Weights of a small GPT-style language model, trained from scratch on English Wikipedia: 8 heads of 32, vocabulary 1024.
Each number is 128 + 24 x the weight over its row's rms, rounded and kept within 0 to 255. Layers, rows and columns count from 0. Numbers have three digits each. The size before them is the row's rms in percent of the matrix's.

# layer 11 attention value, 256x128, rms 0.334, rows 215-255, columns 64-127
120:117162090133126117146124110187145138162135103177116139094114118141125135147095144141142088170100103178133089158182118137116140112117167129099103132129135130153143134100145125146147143138108151
094:114113098150188110152126076116136169103113098112118095115143157084162154127121145122085105133151147095140114121123118115139124160114094143129088137171089106119118161109120117167134127155098134
101:104119144165107132150125109139136103151109139130123116169108158091173115129118149115129111099147111104115150123093112067120106159154087155106127127165121133133134113154166105115096151107113166
108:138163081144116162120141142104070106096112144147090137103131115157095123136121090143120128139126120167097126117110156115124120103125117093138165109110139134132150106115100134098107122104129082
103:132106110171111103161128110118093140119121116102137153118144131139114126110181103102109094165144120143127083114161128168110183154109088105145124147101123112167104157090094130175143112167098166
115:134118158090123132148141135114096095150130128114165132153140107102126129112148110134105149092123143163111126095135146137142126148132155154134108176144118146118113111133127136148092110136096135
107:129121102114129126101167144144125116125108158116141106140116101141150133119094134085107135101147144090141137112112191137154093097134135136112166092107114138141111141139118122101095157146112096
114:130196124135101174140124132141127120104075150110146145123132122149112118111113145203141144158181129172127124127147177126121151103115134147152130083122117116106124142127123115159145123119135099
099:154117162138121112120147115114167154107094116141134089119120144176170118123130178090167122124141105105074141110123146153169153097120136164139131131138155117134122125135160103166150133160147146
097:092147125121149137110135105149168186131142070123124130153148129155173148120109100134127085109129143134103151146149120111180165117139119090135153186159177161139110110116140146155137109123131115
090:127153159114094128125128114100181084110104158152113113092162131111113133136154124147141163173121116121144162135125138096100099106126129148149130121163080147102111133113139112118144113137128159
087:136132107120109145078117127146093108111117174108139131136148088144133089120098106149091122125136153109168110157079148102123111137125089097169121121170125110117119150133110096131075048118111101
103:114124107136139096127097118114086117120123129118123108162129140166125157128101130156096129146140115131110111132129127144136140143148157123122100124157097119143176099118102133122125109178077091
085:151166145074158147103152156165103135174129117123156115143152145117123160106093125128131161098104143156108095167130109085163159116130157147166115144133149130151096129125130119107132090132142165
096:114101069091142128124145110173138151112094158135151139129170075088114119065135129143093132136149120124095159136131119098138114106139124140109099107131125148157188121139138115127068094122103095
107:120108116113146147143117095159183161130163130123116137104115098136142120122137138138115139143118101098122171103111139127075097149130132136102128130137136135136126104130108159122121183145137119
105:137105109095145082167130095132147143093113151122156090121140108121122119120111163144144094149118117156130137111107131123098111108111139123105116125158146103122171134138157093117133136146119130
113:129131103054132128111133144123128154074122140129123088113141146126082121110101088123104141131120174112096096135079151092160111134142156148119157139166115121139158087172122135136126120139076121
091:108104115112143177149180142130129136129100099116146168148119102135134135149109179130154102108118082097138156121096140142083111148133167111125100165096145147122160121100172081109131158155155144
100:144092095090139124150175121159159127165143125133103114142134118127149127126117091124133125105190143105128113110113111111106137125142111092069176129110109099115137135127139142086165110164174157
096:162127149139144092132160137092135124099101118165121123123162145116142155138153152090130158158106103107107133094134150133060151129099114102127169149059118103125113164119159069134155142125138145
097:133112155071137113127132146163151136106147112142161163132150100080136126121119141129142136114112111122127132134154089102136121099092151124110152163143121155165130101124163114146141148096141117
111:100122160082129136172151107124136104121133123096117098144148093124070097152094156089137094122129136123137161135096134152108112105107141127115091122152136079146143122124189098118114150155133100
115:129140108117161133150167115120143134101117139140107073105134157140102127129153117113157101117098163119140162150182132126125167089163126148105153176135140125159080082105095144104174133121120153
091:131099070133112124138128123153155131106117126179148103176111151120127149168113114123153107167132110116144134131163116156110109161169140115140145106147094088166102163152118118121159114108106120
100:136136139173140121123142102149141140143134087114110152103110150120161137103130117149079127090131131126114114172142089141146124096179146110148136100155181149116160110153147115132149137156139129
102:143089187127110062129167133102161128136156129124087114078124110099141118139141143135125102120129177102107101097136111145131146084143097105144129157132108145158147097141105141107146079144124111
101:148121137163050111117123101146115101132149138082091144096104126111134121119140146162117130093116127114123159133145171165106112110149125106151112117108137178134087133126124109125114166107148140
099:118134165090118091151158144067111140107126089124128148144157098126117116159140125129143105106089120093165136129113112176161098084109138132112115166106094122141113075143167134121136170119116116
104:138147148142162127147122113133229129111120095130140149085152142143096132124140143123172136120081154118135130107127162123090136134123133115113134133114134201119099105106121137091112136096157174
095:142121145165125124157174108116100080130104131133155140132096130134120159130126149136112152103150119080118142134136138131079154127137117168106132164159135115098115109107140132093114126109149166
102:090150110145106125127086059149118099151144111148141141195122155153134123157133145136119112158098139121105130139113083115110162128125105101117118129165133083129088117140161114132119080141144092
092:090098114146145152107098120124125114103118119080128134115139089158116157101162106115066116077146134120164141118117100095109115111171111119128126116152135114106173108154123107125119128104131115
096:148089095093170149132150122154138132113160157117094065085139110133146110119088126137162138114117097106146139095124130101130117123091114143146138100155133095154131142170140108164106180107101154
100:144083146160156132101121136096096171149132154127080096091158110102119103144121080121106130114106108100147096128123153112153100153121128068151093099170122155146165117150128161136118139123109099
102:101160110183183109127126099160104108148120147107132176160180130142121078093155189126113135133100114147152162116138134137077135135155105126134120122127132079134098144110106171126179148143151124
102:125124147123103129184130144121161091147116122143150126124139140129093137122121138154104112149199155104134087136113130124075160131101101140163139166142091114130046163121146084104139111121117134
112:150163146176110136127143117129133095136143133079152148130131151118157129137139153185131113072133109106153118127122106129114131095166078101146125143211151177111105143155128147143116144107153160
097:111129102064091114105141143111114127175145159108117095138113107107103144159115090157112100177116157077132141122146125105160140119100104116111136120113110157085137149130148127118070083147158090
108:101108097081117129113100134097121120099106171154156109172165160113105149132118122136116102145132110125079140140151158153155128149096128178103132159105112125166132117113116101144147126154140133
101:171132146074145155127128144142128126082113099145152120120110109112122110123111112127096122215112144105130122136128108110156140151155174138125148166113152172125171132125090140164141140094131133
# layer 11 attention output (transposed), 256x128, rms 0.279, rows 215-255, columns 64-127
115:070145167073153109099140108154107135115118163090111126118149162113168117145124138099154121131122143121059149121106103153117123150138134125188124116149114109112111094175129103105138118136153136
090:149125135128112105135126163113138136150157153164100124110096115130104134160116140134114140121140124152109152125125141116142107115163159168100119093117134112115120146153112115126146114093137103
097:146099118115150116089152139107129136148168150183113153121167109140136164133102156146130144153136149134123107122129130158089149110149155117102121099134141134134161125145146127168144113121142106
109:154089101137156113141150111182158136132081136108129142141125156123152138127131127078104151123121150125166142167156123125163118147106097183139126158153150173106109108115128140137077123120084132
101:116138101088107114157102135136123137123133104082117113116144115107118094167089149129146138138169140122125146099135126120159112135174158121090136081157109131141073134130162141113142082121140147
106:148129123183110191116100128142147132113141150150074159100189129113132134135105147113122113082136133127115098147109122134187109153111123094101138114092106138150133193124133113117115129138141149
108:165108112111109112136140116122141127156133064157110137112129123098128125144128123132112145117113137178172090135088119138178162154154093185120137167123137136106117139104098120126085132125090111
114:135099174159128078141104148130152158138191121131145127143112129131086126126148104100133144131116086107139135129096106149140115093071100081130137133123148143133118100122130138136128135125137226
100:116097123110125137116156109104103169177164112156124129132123118127092186168144119134123098150133097107126098121148161114118116132125129126151131132116113104120119149108103120071106133149126125
097:132125128133110116164121128100120095075118174124134119101113159139099081146147124137131140148131133166167096115112135155091071157082133167143123118136095144128094147107123133125141121152102148
088:145115080125189164136113127132115117157139100152139143146106086111160117114116129098125158101129145137144086140145161121148115132145139105082123110098156135134113173091113118106149170176126073
090:112166150146115134144096132124156128124122108109161113179075171105082138114146155115143094092135123116114156099154121105147138093161126140094143162116148170151102087135123122127138161133101142
105:104130127145095143160126143141104158178151123058173134118094087130136119097107114118139133120131184130115159146108137092136141181099087159176140149121101113123088110132126148146106141111126147
091:140135134138097116143120113093161117124098109119151097136113121127091111134172102106111112142189128133146143123115124150127110153076113112083149170129106106182133119119086136099090146116118100
098:155159139138094143171110115141123114108138111146121127131121178132157130161133126138098111145110140127110080106107124170129132122124120094150179174103163113111099128140092116121115190121112152
105:142151117115167129130184136129103093134140119156148131113127116146149143161106139175120132162092121169099100103144095150125112105111157118148149122137150166113157119129136105151134074136082139
101:113115121096132122140114135125128097130154080134104133139154115158159140115099099119111167112109156108121122134095122133136120173145103101154155108107125147112107117181119159151091138102133104
104:138114121172090132172146119135118113197118119117168152159116124126179102116125112151118110110152103115103162141154101143119124142109120115152158138120126130145141115115109105122116149142145116
096:143144114092106088130111101116122150145114119160083127114134151168095112114156112138120133123144116139151044142114106114116094098148116144126104122105143131087135113140123117155138095135088090
098:159126093156126115122148107103116124101139144166148115104118128120135135135121131152126084136099099155114184163086138128133099098127121133178093080147149106128114119179104128114164147143120122
098:132146122158154123123124116127131121098171124172098183134137124135129127127110090118115114095099173140143064157124123085135107125144103133125113105143142107109136119194145153120132140132137052
099:117153109111101120147121109105127128147101162124121142101110149158110136188131079183114155139147140150168091112108159164107099151147110097122141125144161090096154142126129120077117139101121142
106:122076080125142145120087111130128136107096145128130167113112134149151174103153124128110151100151119137115099133117041103142157172148113119148138094085122121120126107147109103102130103108101150
108:112129092159106128118104140142133138136147122113120121116151114123140163154113168143094111123157125143125089157111140128138082168107144121117137090131044145132129161177120112124115122193143146
095:163181167139152123139152140117121100130163137125139128146149077136131109105133111146094119065123153156080119111097202086170126096093138110146121092124129146109142133108102153073138108162151109
095:121109172126104109131128145157100102152155135170151113136132131157097106180152160121145145140094097141131149129112143142119080128112117155143132188121127129151097144151106137136103098118166120
106:108160084145108181130116135126103136093114145156139192150084139138137145111135146115138140137122117183166144140111140137155069176112140119171115102172151144114090148139149128130096143136165121
105:137113149114146122110097151165128115101128121167157128155115202141115142168100148119150137145108136128152097120147116120146133115136116120111105108169124141132163124115151132161139102105153147
096:118089076152090167151104107140137116160107186133124147110157181153092169087094165131105146137141169126157098127091135097099108162160137151144125108105106126118164125085120121096121142119130107
101:114112121080131135100155137152080103108161132127121123168126106139189150146111120112089119097153128114164129150164132160123098135097155126090125099141122142126173170138118154163127143132139118
096:115117115114115161135096100120126116133130109116107128135176076123119144164163160113139088154147149116109089132122127115186118159148125121143150094124156111148109129176089127131106098121136085
104:157144134123166135141129136100141108110098146132152106118118080135098154127163160110128145097127110129117120116166130166143145147101109169191125154103140148149109115159119149143110137172133089
093:114097156107126138175156162134140122130113142157153151148140123077124091133129124117125137177096137144124100139116130148136137141107071123112147144120159125124089135098114112119159110096124168
098:157153129133133096129120095153141093138101125182155199161132122111139142168167126154118112140109143149150151122130132113093132155189147133092149110098098158117150065156127110091121110107115131
099:134137105098106124154116140189132101120115179111167180156078126135126118085128121135168109130100138141118159131162118115101133090164128111095143141102165099113140108122152095125139086115132140
109:127088118118175138077154144148160126113141144143129064119075117103086162168095100128138119166122126117108061132145098126136132125091156168110111116097128151116142117125128138127131132142075136
101:104169095149175141106120078066088151100130112119130134128179092114148129129134109123148124115137128165106153117103127132194107128147133096094132121124150150160161142121101123117139150137150122
109:134123100065142155097121180150139133127112130115123099172120109123100100123144143111150109198144140141143112087134163162122125156136140151133127117095141120124113119100098105136123109104146112
101:185131116151158141154095111066124091119106140152148121112104156151170112060106147089146154117129117140138146136161108112155125161145109132177119101148163105144088104107090079149154157152111160
103:165152099180148103178147083104110140155147093142139126109141102155149090154095118161134130098129147104101104120134088121142142114179120082171114138137119132089155178154140125121115156134121130
102:137139129132117145131140118121163147168183123103115127097138169142156091139130106139144129077119111117136125137159151143121107107146110140112171128132152092112110143118110121103100128152156155
# layer 11 attention query, 256x128, rms 0.23, rows 224-255, columns 64-127
098:126152131098110126122148137133122120121138131123106123099169129117142129120136133119117091146124101101095094107138139167099128100109114120133181180143186116122127108121119119134117070137144113
090:136136119146114117161107097073130112151131122161135129162142161122150110177142118170093161096105084169145126122140121106130110095143117134108135136111146142130101148153102076134106168122106162
108:123156143134164147137143130110168169118122117153105135115123152116123128125142134114107135125165100107128113141176113132133130111204106113122140107135152125136138118119171136133178166157079111
095:168106117103081156101093131136144151138089068107124152138118085118164138153131156140138112115135165149133100119156140161112122181097141108113140092142163117128132109180118072143149125124127090
110:156142108123110132120123131131147140121120134114132137166163090133128108165129182139136124138143121090132071154161157140183128094144106112094125125077156148101147158090088116111130083113152119
100:106168123118115112102122094147138112112104150128118144136131152146170115172123139108120127062146122128185108172143133177144128103160163165161112123151126166109134083122100142140124142141170075
102:121146132133107141146105126133136156111153066129138102132109134129108135116102144130145126121161101120122158118107099105123217131141118118104122106122106097136172083143087116132138125109148116
096:102173118142104131137124132163141125149133117102116048119153155095160147127137128132112103080103146123126168115124117123156127110178127113118155151131128139174161173156124138154132126129093155
103:106129119138097121072109138153139113081083106099129102141133101145109113115149138129107115132115060126156110164124130081149145134116129095110110198146113147099130128139145160115144138109118112
097:126126146078183118117164137172142119122150124102115116129120096110073114145126155080141154127112126096131165090129100157102122119134118143163105164107146121142101118156122170141097159059088144
100:146149116140119100146167084129169158126199107144136176128164100133096114118154108173156101089142129140125135133133110118148148116152106097166147140088106125131123162113113128154143117117154121
101:185107116140156102157122138105149141148096085098121120126118127124115070116144158133118140088119133097101136117164122135186152138130101167121134116125097137159136115106151141123162097122120123
101:138159135097172089131137137147171143110132108137115127139139112140123143115149086129118089179096143121135140117134116150109167105119128118134170136148130166121128115127153122150104121064103081
108:149171130138143139106164130126126140109184119177142146078106161104094156138080155128141115089098083137088105122128076136118150089117107131117084096149140090095105136123130128132125155156122168
095:099154137160119165122124117100114143143122126123098155134105150151168100095137093131144183120142093135162097127107135125187124152112081145149132099097077127130136121114105130139064152122159112
093:125127088129108103155163100121155123094127125131153091077125112099082117124148129136155099111103107115125099171146091114147111144126142144147124120136131132150092180165140100103127133120101110
100:143107116101111109134106150120131160138142143117134106107071136159163111086165132169130110087119106091140095127127123113149132138138125138109144128105149107103154151082114176110059145097123108
104:154122173117141118136116147102132128144119154201141139157114157119138094149142131112155092181131145156128071130124160119081098089106158136132152153163143152159088155136182081121119151119127134
093:166084108169083130136145152156146127170131089129173161166101085130114173097113122113089141172118139100141124143163135136119124122108129142118121133087123119107106112120133083116139091118114114
098:120116173147132137141114134158128141133165108158112132143137131138157152092136136121137079099117134139078118134117130124144099150110122107142110147152125122102093154165145128122092116118174146
095:146090112126138118136134127100134087091129109116154128106144119118099130119118128134104155133113123151151164138140155143141127180102095182117152108157153150114147155147114128180107119101115128
097:120171127134120077175128164165140154113192122129164153100098134153104123158165106147136118103126131137100124120120124114141112098152120159159117099096094127133109116152112120111096108107124133
089:133130140134121108164111127134078118158115148142137148113112061135140142124093121139084161128113171106145123136068131121110126127155141149109110103127104124090133119148126116117157107102125124
092:147178163130179115161182158154134180126098104112169148161110079128125161120141140109112130120143120126135152135104149167164153160103135147099094087147130076134156123125129120141101142156141124
094:119109125130148084138157103155127119111082135160143158110089147092139147133145126135182128151133110153125137128096068134203144122111130143132092150145127122140135102114134079091115120124115155
097:100088109138118092145132165145163129122120143110132152095120148107080116136109106131159133139117148113131126144190149139095133098124124130109101166082113107117104140114158102100126114105108189
096:160153116129092163203162173120089145163141083136131120080082135129100123159131094124127154171110114127173128117108151143125137131100140139109106117139140160101163153116119177121091115120102121
095:121169097110131155106145110107147110148094134161105124132078113146135112123106156129153081102107169112104144133139143100127168145148126147118140131172164126128137150105126108129117170139093070
103:100121096117137127153112135124104118094109157175119160122147135153190156112145143130118177102123106149156134128120116148077107152170115111129117079099126124138132170114110118105107135126095142
093:170141107148172166174120121135141115088079134149123133139135163108140176152113118157080125122129144121132103112135107152173157115166118133127135079119118121129134136134110133070129144118146107
092:123126134121129152133122130106098088155111169093170172163103083126160120090180104122148128098150113163131157131147160124113082124102116170096142175132185142118148135117145170133123099109133139
101:144165130154140081098144151108134151098131105111104094101177077129124145137150145170064082105111107154096140115132157147121115155095128115142146139156085116101179128139164148116148145133149126
# layer 11 attention key, 256x128, rms 0.207, rows 224-255, columns 64-127
099:129156146104120125110170107157159134106155112131084117116181118109143147131133093152122115135127126166129079096116134185118118117109148089159150149122165074123141086100127138115118070150121127
094:138160114139123106123138095114142139158127100160128114164140137125135104172122112177109153111105111165167153103125141079131108103177148125147138158112181125114133153156111103121118161143083128
099:146146138132156148119099118118134152137164163153151127134105142135131128121160136109109111126145111137126102126164145101122150109213103120104133118135125133124106125147154127141141134167114077
097:165105112144120134127101167125145120113098133103105127129126074103161109134133153145145147126127186153134121147163110138119119159115193092106149101138149096139127118146139079144155103136095105
100:196163079133111120122127081124163125134141143126136119151175099120110088174111144147137162150158100114149089162138162120121157132146133128103095134079136131112156118128112099158147114124153115
093:103138104128114120112135127115161105102090139123141146138118168121194109166143139113115155070161126114160103161159161163117122131160199168152112106131125130132130139111127133140123137121181069
089:120164141137118129154081154121134155115132088135147106141127157127107134125135147110141086109162155145143145143124132095107172130132119127102121117148095109138175104149107082137150134087168093
110:114161145119081150120143104157127112158120129113139084124124155132135170145129133120121071120111133117106127128131132093133156157126138114075102132125114137156160181150131138191106136095108058
095:142123128138083138094131141123114121120103103143122126113098111110097090137120096127111091113161099162172121127139094098137160106127113102103114176109112125099118125153147180105136142131117097
090:147136127135150124154104130157131117148162151117134146127112092123098121078083134070108149138155127151147150102173094167119130106152092148168111174105164130158074163118164173154089127110091164
104:153124104072108112143158099130160139135164109098136168122131088138095124111162118125156083115137119126092127145109141140127132143143144083137146137116118106158107166121129089102118132130155121
101:181099129106140119118114162117141123109089104121092143124140141130109072132129172145106156100111127107114130121137127121149158153162120151091124135118083126144138145128114139142156109101124136
092:143105143146131102142125129111117116104134101139123138131153126112108148080109107124119096159122104161130149095115126166127159141135104131158161130122176157136130068101132111126101145100103122
096:120123162123150124120136143115104112109170138145114161088139168104085110147134122127134133128094093137078097133126061134091137079144116119082115100159183117093118154144142111145119146140115174
102:126162131132120161130135123128139124170106116131115138126137105159169117080164129159136153122108089124155102126112179117177157171128088136147141101126120122132139111145113116117102175104142133
092:148155081127117117168158138109164090094127147166163103079121116121097129118146130131129087101131132101108094149131101133106148106136138144141127114137170085157116142177143131115134107160126107
100:152104074098142140159124139101155140134112135153098140104082138155151108093136142156126106075150126116148083119150129119142132136121082163106142116069122109102122203092121138142074135108154107
105:116111166115152153129129158128123135097127142161167119144081124145106094135140141123139098122137105180129089126130177132126144115095199172106130160150141138131100151132166100125116149103117140
115:156126123132117117124161142127106126162105133109172167168123130164112131083146076119140082137105134100134102186127107109113147147102156144094121128111125128103129111158114113106116114079082110
100:154099155133114118105132136172125128101158110161130083134135181129125133097139159117148137120148156168112138101128115129148089146140117101152124134143118058108124134176132120107112135107133154
105:135100100073102135144122131087111104136110123131140153131119113138108134148111147098132106101130104155135101172134162137130105163098110181112142103180119163089149158189104112169115132091121110
086:132130135129142117164098146169178152126145131139143157086095134154081111128142120134145137130140101110098107171115116155128129113157147156149141066101127105119129106111128143119125114117142115
097:133127141144139095135111130139133159122154128114135156128133106143129144141084115158063158117118172122148174116089095119124094159154115170122113129125131134115131118129148112112164140156129149
091:180160157116180140150135128165127158131111152100144151147111110107125177124141088136109148150180149106136144125109161103162176157112123116129111090167067086131137094119099130139131178131125099
092:126144136150142085152124086168134100110079136165147138111133125105106133146154110121138168149140128183142163128094068122183162098099118160138119163127114117140110079105143094131132141154143155
089:127112131158145152114115142142123085109105137074122156078131161105109134144095127157108140118112127106157112149178115155120148121077077131124107133132135131139108116096138117098189129123055149
102:104139102168111140174168167095137138151155102128092145106077138115088126144138103153112169144134167144163118113113155159132139127183121166152114136126157146117152148096179149154146141119096150
091:128142075119112144124148107168137104125079110156123132104117114149146146097093163143145079115077149112105121124151148093095146152173125158116126117141160110143163146105158098091119149117118099
096:135143135166113089170115102089094114158135144194124148131186116131204138110144147116105146129130100131156132140099102143127144141137095095158129088106151156148164167100126109126142138129145145
098:181141099115196131123127123100103145122117117115143138122164157131143146128080169163078122143125117115111086089154128126172178147120146140153162106104132095128151120098125121097128118141148122
092:157119121112125141142079121120142088130125143119144139169096101122141117100172113157124158102144140153129206122174144104135129110131108155137151128113165111113142122095146172090109107141154111
092:129148107149153104116141155108112131109142094095097092097144092119109175117120154140119084124108093111093159140159131134134113131081145110151168148124040127120152124114157113134139169119147110
# layer 11 MLP up, 512x128, rms 0.374, rows 0-33, columns 64-127
090:113129117124125145089120156169133104115149138101150132101106121141134123120133164116113108112095139139140091085143094071116088112105124159115136115103145147132118124136150177112116138108102137
106:104157104130133155161107117130159121119145107182155127145131076105131135130114162096097130159124162115111084113078126152099135137120110101148105099126128147179116182138158158131153118114181106
111:103116112148121147121150173144170159147133119092135086112134154135110133101119121143101136106111107183131118092130087099168158094095133139124062129108137124095165124075149111109159101113156146
109:138093099128117125093100114110061104121125159099140141128123129153108120158107132131102135163167166120103120164124148133113112169120154123131129108158137097104172161157139150132136153146106151
123:156103087150120108160114102080107141166125141136152119135163104127144126137134183112108136121142133135121115157139099157123099113117132121152141160132098113156113096125099129093111113122143114
101:142155087146109131131128151142168158157123114100105134133163103140151138173147167109137126128129162139121123140148137124092150116147116122135178102092157143083126084100166115140148116089125109
134:127100117134173100148147124149125159138147144103145092093080125128104167115112145068148137146122152121115122158120137151085126065081152115160106096194170131093153109147136103139121103116095118
104:120111162098130096143164125145099116148101151145102097134136110130133138151133159154117173098131105136056107101120103100155155107151063145146161143120154120121103112112121109094145161160157072
108:157162116122118106144148093149148095161142121140151130141169153112074137114169152098153102101099147118153124121119146109164132117083124138148133133154157154125133090154105134149125078125133120
106:139113124159112099174095159152150139104164129125137095123154147137106151124120111102120134138152139138126153100108107136123124120121137134100108104147091142185100123151109113085081127154110117
108:125134104134144157128132136118108115130153102076127135123171115132121164143115165132107104115138160127102153129115146164108123149126124141136099107113147130140145126102114095109146120114109136
107:137170080150158157165132101140108143117095139114136155179152160114125149152151181139189143135134131138166096149135123118116126146158107126121127157114125118112106142136115119098178142135131102
110:149165152112098166109072121136104142138156105116089096117148154177163115102133120141124127151155120113142131135155085120105154134117094132127130095124123219111131131134132146123141106114129086
106:088178119130125096127098159143131150138145144141144110128159143099133151114148128153095116103144135160143108128156092146184153143175140085141092092109147144158118143130159151099123101153132129
134:088115149087102136104134158157096130141177128163160093150127162147160144105135154098134114175109133136124121157129119138152113145127152130103086085157108157134094162104154181129095057136117125
114:138140104147117100096114159150130151131105100115137129145131106137089145097099134121144118108131119154147129127115122155140132125133134130129120128147163120114115121135158123134099175164141140
104:113172141139104084135090116138158153163116133146093132160172157152114131117134126076136104135159135128112109102137120136109141129128125148080115159106118126176118091124108154109154106120111116
094:091140156132126095118128109179097126086154119146122138126136149156154155113161139080127132096134104125100159132087127129167129143133132127136125076142157141176157125121143147117114076116112104
101:115147111189109135172100106128139111132116118119153134110141162126149131153106114088127137148116114131124113091099170103150172110139142097155086107104136115174163124138112129133119122160131079
111:152105124142116193080133142141059127137138129121121149130107150105137129152124114105131154174195111194124116121121121167088136128117089143137162118117089164139147134126137178157144134142106129
104:126151141152118129103135141166086148114163145106100111114122154114144111110095128112110138133153091117128081137140124124126131156145090118116116098145176117099103114096145093103122162142138086
094:085138120117115121119125115136147141160139153082106116103124150124133119103124139075107169081123164128087109134129115124120134142136102104172134167119110110145136128130129109102121172124079157
101:163117114111122133167096119096083119128119150121149158087142147090137139136115108090140140096120092098101144129114113163100060169097122140136117164154100119146136104156100146106126147129135169
106:162105137132149092146150129139094111103142118133132116121111128113122119128138133139142118090146151083120133086118119138155083126130099153121109092084112109102129073121135115116109132162091089
109:084144124155112125125163151125060143100123165096172091078156139115095126130158159106149145110127138142147129165126107133143108137123078135136110143163141152110127178121110119109142109107125104
100:176138101086145128111112142150111084072142102163148135084143097148116139138146108128101141121134117129158133143104161115105186159127153106116129144146120155136108072125163151112100141114122135
093:118147138133117133134121152087122128120154141110159153108140125076118129108108177138163149117132123139157137127099115142087150146098126142142163119164182118148132132118149130146111125141185124
097:133131073148098124159101112117093141118165120154115121151173124131127117077148149125132088125084161160132098140119139154107124147139130128157113110090102125134148109153123124157155130105132094
020:138125161156159121094121083148120147143140163115126142141132174129151175150121140118150154095112129137150084169088140134081129108097130098142150120096155128127118141064100111131114130142127103
034:130091123177156152100144116141123162101109142096147094111149150156150160157124131100155125134105166126111132136138157128104112065115110154110097099089163168138126127060140163111096089126138109
100:087120147175093145123080145135140094124128084153174147183132141126175133131081127099125155121135163172145125153096132115109115115142158121172146076095162091169116168125141131121131104169147145
113:126140113101159141129129105188137121155181117122140110129133148064138130132116132121146117166139131110112116082145142105163157115095111152096148132064099157104145131151141141133130094094125120
094:159152101119106099135120098164121170127145135124127140127123153185096172104144113118169136123113159124157118113156135126121133157146115097117102101110093154158116155105127114102139122152115121
108:123117159119156071084069063115157154138137136146152144122167132163136146129136122124123113108140122150110147086119154124113127141088130174148141112125101145118108124092132158117106185132148069
# layer 11 MLP down (transposed), 512x128, rms 0.283, rows 0-33, columns 64-127
091:139112131148111143109178136092150163129089105119148158115124124132156119142165109148106129153145112137128136088110104109152087115118150094089110122155128116137138107145110127156081082137154141
098:128146173174176130168127139147181127139129091117137108098132126117140123151152123135089156118135130145100167140163132124138116090162124150123124128133169134105088146143094150168142172108141115
108:122129112160124089149174142154121120167101121153148141123137157135156137117087148077121127142170111159149143119169151121151140132142171136090168079116156100156131136153095105113149113139112115
105:098129135172112124159129084114161122135112166130105128149110118126132126115100142157142156133142122160118132148188127141105184152141128121133094135076153117161157125098121117159130098175133128
115:122152091142134115138128135098113125129140136059088111125138116191118091092104127162115104140138112177166125100130158177147161125113151099158095112120133086174147113114144134156120168122113160
103:116158148146122126142170185115091105093143160098111128154127108133152106144099133105162169124124140149122147091127120140152172134142144152144106119091160139155109162118113121140128129123123126
129:078084139134113154148145130121178159160127154124101100102108116137120136118130194149136107166130132094097161078119127157091165133143125098131093109093123117132131137146128115088105145134150120
102:109115147142166140136144174157148153108128143112126164073087133120188138147126112163121133107139143126121148087106153090083102099097141119092141128150166115081152117120125152116161114134106148
111:132122144111105128176132101136093129123109132149127089124157116170105081088112119146160091133094109139147132138170148126111121116173136138141114113138114117101114125122112128118151170142114168
104:140137110157178119155138098115179085130092106134160144150124081147117185141147141115153096142143108143141125103115139137116134118114124160130090154092093120096125164097124146099140140103119169
106:151177141122114170127115143098071092172140123105118138099103128162120156140121116133104103147105111122136142104150113138140125193158119121105115185137153121169143112143136119154149133100103134
109:056086196132103160101155167115147123168131143099131173099143136111123110151150130133100119149103135087121144126114126094144106118131130137095104156147153176108125100132118145067142126122130132
104:126181136140133131132148121078100086167135171080133160112087130097132106139102103138114091152138117158158108136174144123107141121099121093129112149150128092164119129116150113139124127115140178
102:114104183130132136121140145109112095118084136125163164101110149132129133119144119164097115115206077132152147133155112085139107114115133105132142130108141166140130135150143112154150150130110100
122:123149137083132128106154158174136080106074112123130142139089169131134148155107112132130129134121138124100171138139127126076157146139142132156150180144130119135109130151154059154166098124132134
110:120141111112137070127129171110098134128115082143149111154144112142147117138152153110095147071103136115113126138156125145157148129111124122097083121123110112161114152115139135141168111117147165
111:157106137134126103081139115110142110091166164127147155104152117135169112097094054140167132127134054128091153116198122136176129114158134151128123111133138115123129143103143154144149092099167150
102:090126136127134154120095127134125090089124108076112139140169074137143181175155125137160117132115088113121150153133128141162122149144140144126157160101078063123115124145131121110122102128130148
106:137173137145096156105135144117117129071104099141163125145142105126123119089138147129137110144128140119147146119117169121101100178106102158159122131173122130129132149110139131113109082080130112
111:148107144185124146155135106120120086142127130110124106119144091166127147132124148108143154117140117117086191096158102155101094109151148134149115131150144143134149135095101140083126177122130145
103:180121163123144116144157144135121107138089085156117102090119087146129139123120141193099134145137097093112193140153135085104129155130098119120118148123120143126096102144128154110129146159117099
096:133151105144158130118159134122113096137103131156122120128092136115137127150144098071131125091094139135138121130175123123116108106107165133121105140095174117077090160105150116162154097145142165
101:163130110119082164124163116091124152076129139154116145055124118133169134133108075158152163121169158093120137112133145123118132165143106154098135142148124083109087100167123157123187148101144145
107:104112125156124114129087134107149060108123140085154149134150176106173121105177109106151146132089160094137111107140127124144114076142171106127148121156133124091142125121135125149156127126098140
095:164136151116105117151145133169092113135121091125080121120102131132124152139097151174168139104136092106116140181134128123104131125107137127155097138125145092174119109155104104177101138130148124
101:110123149119140138125128146109062141126118138160099132159123120107131176104162154161103145154122115106134124090146102089089137135145161067131088107139114152122085124110105136148105124120123085
095:139129123096102150154153152116167132116123121144130135134137095162137123118122122163094159107128156127129173120105071102118126140100121092115141159090096126134161094124152152137131142113114155
099:121160172133151077122191129139118113115106105123112105136154114087143128101136141113119119151138138165117141170119119135143110118181161140133123144159101132136132141182126142164135114095111159
026:120110083100077113131139114110146118130139101112130152118172088126110179117136167131099120113109104120121104125141171111123145103114126140132132105132131110163101145113148100114110127111102128
048:166149105153106095134145116144101111149130093131141158126109057101134128132144095138137119139132153138171113138138117155170151078105167110109070088081129083146137149124149123104107149127107126
105:106163127095135116145151149132105154115118100158110132115110153084136114134164102128133121125113116173119134146139109129152137145122157123141136159114118108072156095132088149137143152127096152
103:115160153094105155121127136153092134089150123082121152102117156132152159164164141131086106181136120129153109093156086082129106131161136129073122109130128115082089131136164089145106124107133110
093:160155157169134110126121152127125119113115125129143152085106141130118138117127118112155123115119174145133097149147175144154161117135164093146168114125170151072134128142154083121152133137140142
108:129179151086104163188145123106145119143120138077112156121147111152138105125126121159112125129097153147157138177144141122111122115111162125179077151156150145084123093131113123146153137106121172